Part of a small language model's weights: width 160, 168M tokens.
Each number is 500 + 25 x the weight over its row's rms, rounded and kept within 0 to 999. Layers, rows and columns count from 0. Numbers have three digits each. The size before them is the row's rms in percent of the matrix's.

# down: layer 6 MLP down (transposed), 448x160, rms 0.0689, rows 113-126, columns 0-159
# gate: layer 6 MLP gate, 448x160, rms 0.0508, rows 114-126, columns 0-159
# up: layer 6 MLP up, 448x160, rms 0.0494, rows 114-126, columns 0-159
down113 096:517544517536452457482475548449507472462453531509470534479460493528488515492523524499543539528476505490527478487489462548450497463486516537522507486491523501464482479512507543536487473487483534504518486510494512531468520505471478435489466476468513486468469537484516484477522523504499499489489477470488558532509482550466487462522535476503535517536483531488479522528517501492498489507518524498507491538506505498489496484550508515492495500490538495498527461521496500513494489484479502
gate114 096:487553507511520511511534506474497486496511461487523507492528505510437528505464489512500515487509512504472522486460467450494468470496536514487479489520497477479511528480540500480496484489481442521450481499523494484498446493470534544495507519467511520500477509476526488503497488548495489471518501499508496436504545538532504497486510464436472494504521535460472472504500507520528537484510542481489510525487492539475511487518536474519510519556547502433495488528471493523517507504478494
up114 096:494550501504492535503514502491510494502496496494534474475538528495442505533498479528486527487467470508453488498444441495485492475478476527530474467586542476479516537481495521494470490486493474512474469512536525482484467469480516531489510509518506542449558483501485481499519495520487488505507486476529485484534492502509490502479505500462483476504511496517475479510496567497476546498503537542491485526505523539535487499545531452499488483512501484454484510509485516537516510523486516
down114 094:497525526508493499477486510544523499465519507552515473507481479480559491532527528511535512473513500501461492476478516471427467483494487525523480481546477503494493486500542496503479508506456541497499510524545502485527495466495496498524463467482509517496497493516490501464477506511458474517516489450503498464523516540483502507522506500463504507487535495521499495500499502491459494566508475455493510459487491446479474536526483520507499455493439510510517456446540493521466467523519491
gate115 103:514481454453484474498520484537508478513517507514528466484510483503475491487473545495508526504491509506539501528441507487497503520517552485517481475471498520492543519522530471511514497497528514523520518476485494537520443468478459468558486481504457496504535493496494485519504572506462481498499499548533508486491492519494498489445522504474522466526488478521511506524533477467541501508470493483439469514457511500526474497525485497521488517525449520484537491468489436509495510487505517
up115 106:507506521521514486518428456478482548555502479512506481487503547468467496505469476473482492477470489457513459519464498541518534492476478508514508519500518484481449544494521505486518526506480478483500490490490491554490518521475518465511512499460496516496476463541561506482509488452505459507519468490501461538554483511516457471534495505527490488530498472525501486522543550473492492519527500529535484518521479480486524488471492519467505529489528482478533488525515454500507496499486496
down115 107:528491466480519502525492443499532460550469472482528519477504540511502510455465473489480495466473511503506514506524543529470506544553486474481480482504483526466512514497495484485529493538517531523499459509496432521489518498464513538541522513487491533483523486567499521473488509484479514546507508503492515494493509451490487513538476491491466473523509503483496524522516526475494488476525532489484493507448510467482493467501488497472510498516518495514581495449511501487530477515516540
gate116 098:469505476485485521473426490485483464509541515513497470521504539473475490485506496514467514493500481527501476466496518557443506525510540497487501528507478489516508505482482470539554481500512484518487511475490468514527510520478487490527500514487462536551475495492497482489505465461511527486487506491514536509545492510525482494525485469503519496443519519507476509501509508456495427502518549477504524488513456504482466464468513451497473491513557488515508455460476490544520529501490486
up116 100:471492477522507479469459500526487488456493474515493503511512533504503515469526499566500511510481492530468476504490500510511501528462502502516440492492503520535545487503489487514518547523514491543496537489508483547517510452468527462527507504506487505501503471471526413500459464515474478477460464544551518488500482539533490532496507526522488481517482523517445542520486466469500523514499509494499513512519506502470532530480515502452484477497521494524517467510516529497529456487471509
down116 101:500500521501478527530526554488478530517507504568553497531461512507516479502486520498496520554519514525519477471531517501523463473502482456522494511526464476505510510477542496555504492473485487521458467526519502470526529516483471504502546473516494552538482522507515519534474514535471503514525486476496495465540483534463511482513502477483523494519520505483538450527505519476514513507513493487491502463474527472485509531499471552549501491439478534516538501495477528488494527514493496
gate117 097:517498489472488533516525452516478498524540481478495487481549507527482495508525488545512498505533510513504498461461506466536530489489577500482485465505478541516525504472512499513559535506541520483531509488520482495524493440540541496530498497465512491543505473456519474452527504486484518472513471509505477467518512498488470514548470514524465482491519528500526541469507505443491499500544484480449506479470489496520473527482507489507510501507474454480531528476504512502500505505536482
up117 100:488485481498476533507508478532507493474521478491466536478529496525461503511543493510516511495507475481508500482448494446493515490468531509523517487496465492526540506419524493540526554490534511514513509443489492487497498478489508504503494462492516456526516462474497473488496497475457502504496467470481472485562482513452470515549451493521480521504476521491530521474512518478456517525518459471459493514460498487546457514488484511479484487489469460502485505470496513541504496506527511
down117 092:492501505527492496481502509509506518501518529531528480476497480513498490467558477480528492522500458537521521488506496527518493514498533527485503510482497434531501494478570522534471494513459558505483470515497488436513502503485474504529535486482493482591504533511485498491527506491519487493514531528479489501511477499502508535494439485502494528495516515470541508478510530478537510466453490503510509451499470467524508513499515484484529498505538471538458451507465521538487496547498493
gate118 102:498534497493519489451517513501501540507570459532467504486470510498450504471525482472472501523477472512514540501488439523513483462543493518486468511483505482500477519528495520501552486499522514508519542534493492500562507505560523478509467472492506506470515523487515492513509474473522494491502513476461528538544530511487521504490463543488542487512493478509462477517538444483496440491510530490482518516522532490534507461494519504485526525503518476510489484510506539536535505472509498
up118 106:493495512485521501480485504520500465499466510486517493507518524489526470540519523529453477499510449443481521496502491491468505523486508507474490471546516513481479514509534489515453483513527493474498485485514515552455507457448491478499497523468514506481526483512505507499515463505464496498484512528531475500498477495469493479506535492560496500496486487495468531511545505499464502480529499516508540524481516471467536520560465529475483469484499482481479480416492525510485443540457544
down118 106:498483495496509514523474498481499465529514449524465493492510473501492518484478485466506502463514515531475510497532480511530512472476483457525519515516471503521518470452484478502499530493485473476533442493478511485515503553498519510512514494515484489531502516493451549520532529486518533556493498511517500508493475529483480500508493551468529516527469526527552513493493497477487508518474509531490422487495525522526485543474525482497515460504467564496507556475503510550546525485503467
gate119 105:515427493487470527519495517531492532495502482535466483471488458481519478506461502494485515456530499503509528527513508446523480530540537467468442496515490531505518522505494542470540492493549510498505470462477485549535490540508525466486482488473529502541508476467515523535495500506498544472495470496507488488467479483510483478518513527549493451483518461493522481466538551512494543503511554518497499501483484491483495526492518519525522490503493507475528507528496518482495528467519472
up119 100:536504522483514511459578553509513492512496521527531509492517495527503477490513503496520528492459519512484479509480484487465489485515449488501514494511452512510531467496516495490518528464487487472506505510516527495526502489472501491518480515509445451538457486511487433492554497481528504531490542494491483477541558490527516482505525491487508495507521535507510515505482488506547495525465468464534542481470514480477463472545472501512505522498527502496465502459482522570486495535515506
down119 101:542503502493499512534551489468498500525482520521473506495522525551503469497542508514522511478457495448501513500499491511493472484492521508499462499499460503501540525479485494468523528489495471459521511529511497524511451502492466509452492518491518492507474482497446463534475482540504482524523555491505499495541530510505462463519531521493558514481508477506519516514516491486519468475463487513500496460508523507492520427474486481507489508513469518504504533488519474555452498489518581
gate120 093:525508437473510507490486484501477507485483510519455478522476529498524490482505490509446442506486467506558476501497514466512525554482527506534513469531496508464509470488475490551531524486501535507474489484515480489503500480506499517524504537515528510494498514527515520506496495516509472482528476458569524465476474525485492458523510523523516487460511505527530514482497435506493513536532497459504506488481482482468498507437461483526543506495521500498545447481498548480488503493515475
up120 095:491493491509486504514540499549513510484527524543457506516511512477498504482569505583469478469531502520519471516525578518512500513501482499525514496478507497534551502510482517520525496501495493531522503536457469518476484483504522498508516511478496515464480466481493479524494479483529525488455488528495502504448508496515503485499490517495533473503522499540486513471517511493427509493494522487513507481509521486488499535514467543498460472530482495529459462452507563509446491511489492
down120 096:505494479506549507540501494519510542510505524525486475456516500505515490489518472524465488509522528493548507515480525505509463520491511504513501504555489509515495481467533539505512508502481437504522554525498469522478524481493527470491535522476501470471512500477485463494530514529510525541487487493467496510423513521512460527489520490522525492490551484467491497502502480495525508528513509491548473409464508481459501507500464558490512448501492497501495501475458548491511510496508516
gate121 098:487491490489541521513484502502494452500517498503476479473486484482502511496515497499547467477449515510521509488580490494501499481544505492491522569483505488513505523526470557470491522523460518497504525502495488491541531496547484531495512550505493538539476482521485478544539474522544491495507500449547509483510523498513491497493480480500538561502523481541515470496457502493507492501540502511506519491508467509458533463448550516492512525508491499542478505487499483492483461518534488
up121 099:467528494488490516492519500496452533520487518514449462544492504478487549515511471537517492512489463470484520460496495491510487513466518495510559529486501530477486500506478476541482505475501494502485530490482509504517513500527474506494512484514493518497552564510458485511441454547507519507546524471527514466466491466484536497469499506493516540495460489500469484517498502468503510514508478503477534498475516453511475525509547517499548510522496530499503486436521552549504486537496491
down121 098:539531482522472503491487498471507489519558510513542517456501507480453460490502514476502522448489491509460480487500509540543498504525523536521496532496512502524492507486482498499519476513530554495467496519528561499472513514524488480509496545518540479496500492510533485510452503507479418468492489508482504509524541499497482472485553466511528496540475529525493530506531513492554489473481520521460508516498520495489491468482478471514535519492451508490539463494516486504516537534531479
gate122 101:515457527487485497509499484474484476498508540496500485516451496479498452485481491474480497483551469498501496530535495521474498547505511489504479538492515511482425478428452470534434488513505521485499490458542502520475483515509541466536475482515503508508515503518487525507485490544494510488507477457468485539499495475500539495473497537524451510453492490456511448519505517542492485482493503488520513483479490493496537525501465508503513485519448516537455493494488477473495476465493501
up122 101:467479494545519527484508462504506496544497494544501476479481571492470494517523509499478467540497496496473523523484504494501515494460488500484534509525565484506477567520456563495484529462506497517486480496489454521457507546507484506469519491481546543498485472538473502511510486510504492516512517484532524515531544496544459526500527496479506522484509506499476503530468519520524521469501529458514549484490523471538482498526479482526496523470508453495489502537520487505524495540507505
down122 105:471498447501542531503499461453515505519494554501513497514481456503496479504460482473525514531529495514539474513534519492516574490465518499511489508497513555438475490401487497483515488490537502504502478496492445474535529512490518471492507500511503487507500467486495524511476551468522479471522497483502509520493495489502498550496500530515523525456507472452500511503506508548523496460511509534510502526464512505496478514481512520503518502514475481493447500525486482470500534477479500
gate123 091:491499510477479472540433492459519524506501520495489489505565574495468488499467479502491522514506505517513484465469488447500533474532569481504475487502494492504505494457507475498521478469479514469475545480489508487505475536473534465492510518462500499512484527527509474506496552487462486485506480500487513471493475463494468481464516514498493452513518513449483509519515510497518462562522485500462460500513550485461459521468481495481497501473488497481503513469517496496502527540495479
up123 092:536518511491462488445467469472519544498522503493517472558533514523478517519503507465513494533493503495494520508529497512508505543464496509497511523484462463528449536455470517499494533474481495518505519540483447517484527564455474462497517511471489534497478468504468489512485490506502512498534494526528489465469504479514500509462521459531545456456477502477516501502508497496474536503510472543533513512546464484491531510504527476525507471484507515508495554470496504503459488494476486
down123 092:504511504506499495463495555511504508484548505528505489517481537499526535547465496427487498493500529551530520533503547456455506499466523505522497482486482523512519461513514504519476470529521468478522466503500440478528473463497465533495473511496503517512486483509512491516495454505517512489507520508464481478475462471458497496501500514499497448492509514537504438518481468507506520450462513521501569496490503529495493487502532479512486460525517487509528558494483536503503498489528511
gate124 090:461437510502494535491493459490535495511536463521531529494501494523468472514474508515510497474498493507516538509507464487489485513482485469523525466466533515526509504494492488495488442486513504491459478484505562486524514511475554468497485541531496503525482513499481508486497494475514500452555513521544524525500493475523503436482497466487507463483488508493505466471510545504528519438476503453483474490504554534504498510504469494477519528544481521526489505520500471563532510495483492
up124 093:498506490518494513509503501525480513531501508514438500525529520489490493464485501437514487484508456485510494528513555481519432466449515516489509488516490469506491510527513487467507515476444474513490467525540487515489430512509516501514563503488528488485512507503528478549504497507491448540495560513499479486515449502508479530454494521501509508472524474459500505488527493519471477480513500491500476459474485493504488538499494519508507498473460511512478554513529505474461449529508508
down124 097:469491512519484533495504497497508492474532508526527527537534499506470483479460505503491501518483487521481519511519482488500486514488504469489546498523523493521526476500500500463518461450508492479471494517504541499514458557501543501506510531548460494534507522490499482516468494482526478479524524538522488540517471484530506447466530483504507456468494492466532468491505515493500495440465502431503466462498514512502493522511470506473500511518427522519519530544484436544477501519485501
gate125 102:487483542497513553494473465461525497467460512467514548491510513549488496480533491514460473446495528462513505520483522519518507530498505470475532440502466513500502502478505505495515518468516502491522505495500521523495476541465524535503485511492466522505507460511533496501501523469473505496483498517522513522483504522534513547505518503492477545511471496483472502525463498564450527495522492482520482512519548524468532486473525465497491539501487513484449500481432456522522538475501506
up125 098:493488532496483496506478499529491503525516456493516503465522458482555519542505516494548524527517501532513501499512478494532494476464463509519448522501471428515510444500494501511535531535477475513523495541477540505479517517512511517500503525496518452468443502520495548479443490514497536513453445474479517481504499476444513503512494483496499525484503528497522498522500501506489508535469496469501468486517492453492517493475485486520489472470423520534517513467496522494507512512493506
down125 092:475480522520513493499519465577522489483570453481473507492478518498509500493538514489435500501501490500544466472487537466509547544482519478474495455446463504505527476500494559491552475501493511494508494514509453469535504539501555519507520495504470482509517502487486529468499558489504510497510495523492518457494515539488521532528534496487508497483534507509507536513491500485510496514505525491492484505485520503515494511514487513537497488489471506477513588492507512464503526508524513
gate126 088:482504511463466500521527502480492493493520514493491520472470531487521539482523462504495515532465482528488474479495552526532489492549452501475508500512488519551511488505494493511514502466500494526510519487475461479579519487485526456496540464500527491486523521511498512482551551484518495488496475524516485450482503537523507514494507505505492524545478507485552492517491487485519510500497449470462487462469494482529525519472513494550517524498476515555552531492515513458523558509505492
up126 085:496438481534533482510494488530493494515488537497492499516529463550492451500486535486510470456532501486515533502495486479499496504517510472528487510484491489473503506492514512467451498539509496499487499491541531488472462505569549554482526507465501508501481474494452476504479438527533477515508539540526479532488510474484447461541506488503529497485529531501489479490517527486498489471541455521511496508453499522460498498509499504467504512525496534486456512494516451545496499518513498
down126 089:466480492448488506526489489511461468507483493483550506463500474478521501497517514490492505555495471538504494523486501526523457521515447487506510516494487522525538519503487486480471528486510494503492494473500493485525494487546537499526498474527523512510513493479470477541534513517512443494502490510540497528491463533507457488534516509491491506486462511484545504499465490550455500475535457498490482498453513473497532483467491503524498475518482541497523586468515520506564525531487536